Each number is 128 + 32 x the weight over its row's rms, rounded and kept within 0 to 255. Layers, rows and columns count from 0. The size above them is the row's rms in percent of the matrix's.

# layer 2 MLP up, 512x192, rms 0.181, rows 120-124, columns 0-95
size [111 111 100 107 105]
[[123  75 146 110 165 130 111  62 126 108 105  96 145 136  88  93 145 142  82  58 129 203 103  82 111 129  85 177 130  70 104 132 118  57 141 149 102 183  98 130 166 126  82 137 191 125 146 128 164 169 123 122  87 145 151 145 107 191 104 140  72 134 127 154 106 156 116 116 119 135 124 143 116 107  59 177 126  95 155 169 111 159  99 162 146 135  97  70 103 123  95 174 160 134 110 115]
 [118 178 119 155 146 184 175 157 131 101 138 140 136 122  67 191 128 152  74 154 153  87 117 153 137 162  89 164  83 117 174  90 130 131 124 109  68 136 158 123 109 185  92  95 158 137 108 108 154 112  81 125 112 103 112 135 114  93 168  98 142  63 145 165 177  97  97 160  85  82 132 153 149 183 134  90 129 141 117 158 140 127 143 151 120 102  91 137 172 125 160 114  93 113 147 164]
 [119 112 111 130 130 153 169 104 136 127  65 135  80 107 118 143  98 145 142  92 161 166 120 140 176  73 157 180  81 197 125 101 167 103 124 158  92  63  80 117 113 117  98 158  81  88 125 119 143 162 110 159  87 107 189 105 115 120 112 111  85  89 178  97 106 105 185 135 130 122 181 147 141 122 120 112 155 112 120 165 153  67 130 108 140 122 143 117 160  86 175 120 118 122 103  83]
 [181 130 115 169 176 128 134 113 219 100 150 168 102 134 141 118 106  89  82 123 164 123 156 131  99 136 146  93 183 109 149 140  96 110 137  94 183 147 138 133 133 137 143  80 111  76 177  72  69  65 178 127 163 125 106 157 145  68  72 154  92 176 125 124  92 110 121  99 153 169  79 125 178  73 112 142 181  99 131 115 138  78 143  92 100 108 116 133 112 101  91  66 117 140 127 105]
 [138 212 136 176  78 117  72 132 123  96 145 136 157 181 163 136 157 109 142 144  54 123 163 142 143 162 135  85 127 118 142 179 118 150 103 160 141  99 148 160 123 189 147 109 151 182 198 178 105  82 128 128  84 146 154 158 141 146 155 131 146  36 165 182 169 125  47 109 163 125 128 149 138 116 140 144  77 118 148  94 143 179 114 107 107  93 106 103 167  91 169  95 152 131 139 138]]
# layer 2 MLP down (transposed), 512x192, rms 0.166, rows 120-124, columns 0-95
size [ 94  93 103  98  99]
[[145  81 131 187  56 201  87 116 103 113 155 114  82 114 131  76 137 115 171  96 164 103  79 192 163  92 116  82  99 162 113 179 154 202 115  70 111  61 113 124 144 120 158 154  48 138  75 126 117 137 101 172 125 168 115 100 119 117 121 134 118  77  95 138 119 125 169 103 119 113 131 141 145 164 206 125 122  91  66 155 169 132 132 148  89  98 134 208  98 115 112  77 122  95 112 132]
 [ 95  87 116  74 105 116 109 131 171  90 157 153 145 151 141 108 140 105 183  97  91 169 125 116 129 133 194 159 158 109  82  82  69 137 127 156 160  93 101 113  93 126 150 138 110 128 142 162 133 141 191 141 167 175 116 175 165 179 122 113 143 126  41 134  82 133  79 105 142 130 138  72 103 108 137 142 135 107 141 120  91 164 116 188 145 136 143 131  98 142 127 112 126 173  89  92]
 [145 118  68 144 160 103 140 158 111 150 131 148 150 153  98 114 106 215 135 167  87 168 137 120 105  67 147 161 147  89 168 200 130 138 122 163  96 106 133 135  86  84 172 120 103 151 147 212 122  96 115 109 152 128  95 127 161 153  86 149 145 155 142 177 107 130  87 176 165 143 129 144  89 141 127 132 164 101 101 124  91 149 180  73  97  34 140  74 135  81  83 165 119 128 104 169]
 [116  43  52 120 154 180 156 106  88 113 129 113 181 128  67 146 144 157 108 157 121  93 108 153 146 127 148  96 109  85 155 165 188 161 102 163  66  91 146 129 114 142 131  93  76 118 135 105 152 162  93 139 162 141 125  90 150 154 108 140 156  75  90 143 137 137 174 167 129 145 122 136 161 186 176  57 116 109  85 144 119  84  97 107  95  93 140 191 138 162 140 113 100 124  98  93]
 [ 95  92 134  99 154 104 115 122 165 114 118 133 180  82 194 111 143 198  89  93 113 146 162 108 148 153  97 144  90 204 149 155 115 130 165 111 156 132 116 132  81  70 133 152 133 211 106 109 114 110 161 149 126 112 165 130 147 126 124 149 131 126  90  80  48  89 137  95 117  80 124 115 117 113 147 113 141 137  32 173 109 130 166 130 171 148 198 187 108 100 100 123 130 148 101 123]]
# layer 2 MLP gate, 512x192, rms 0.179, rows 121-124, columns 0-95
size [104  94 111 111]
[[146  93 162 105 151 146 110  87  81 137 118 129 161 131 151 190 141 128 105 177  69 120 133 131 163 132 106 127 123 142 153 121 178 151  96  77 118 153 180 115  90 138 129  82 123 134 188 111 153  95  78 122  96 117 151 114 157  82 156 138 142 164 156 176 172 162 179  92  82 147 124 159 117 124  97 154 166 201 144 150 152 100 103 125 126 126 108 141 163   6 145 159 100 147 138 132]
 [145 171 128 105 102  91 116  86 172 129  90 159 110  33 122 113 121 160  86  89 158 128 108 117 133 111 166 172 113 138 174  83 242 105 153  95  83  30 126  88 195 187 107 210 103 113 108 159 142 119 108 104  89 103 142  68 106 111  61  89  96  69 140 125 106  78 124 115 132 165 111 132 109 157 132 160 145  80 141 173 158 113 142  90  97  85 112 139 158 146 216 185 108 129 142 119]
 [129  86 133 200 164 139 125  74 208 165 174 118 132 135 138 143 121 146 168 126 128  58 128 107 119 109 156 147  98 141 135 103  96 151 116 102 112  52 150 101 118 161 155 111  91 116 159  97 157 114  76 198 119 126 114 164 173 146 126 157 153 106 101 122 127 108 118 144 141 144 150  69 203  86 150 104 185  88 101 172 140 121 109 167 159 136 176  90 177 111  33 117 115 146  93 143]
 [130  85 136  39 151 130 157 119 147 171  95 160 134 157 173 111  88 156  89 133 186 146 103 125  92  61  78 132 127 150 116  91 173  60 150 120 150 172 119  74 102  59 119 166  75 122  82 148 118 163 189 108  98 117 106 156 136 111 120 132 156 179 135  89 114 125 197 108 144 149 139 150 128 168 149 104 149 151 155 152 125 107  94 153 169 178 146  72 128 134  82 126 162 123 118 169]]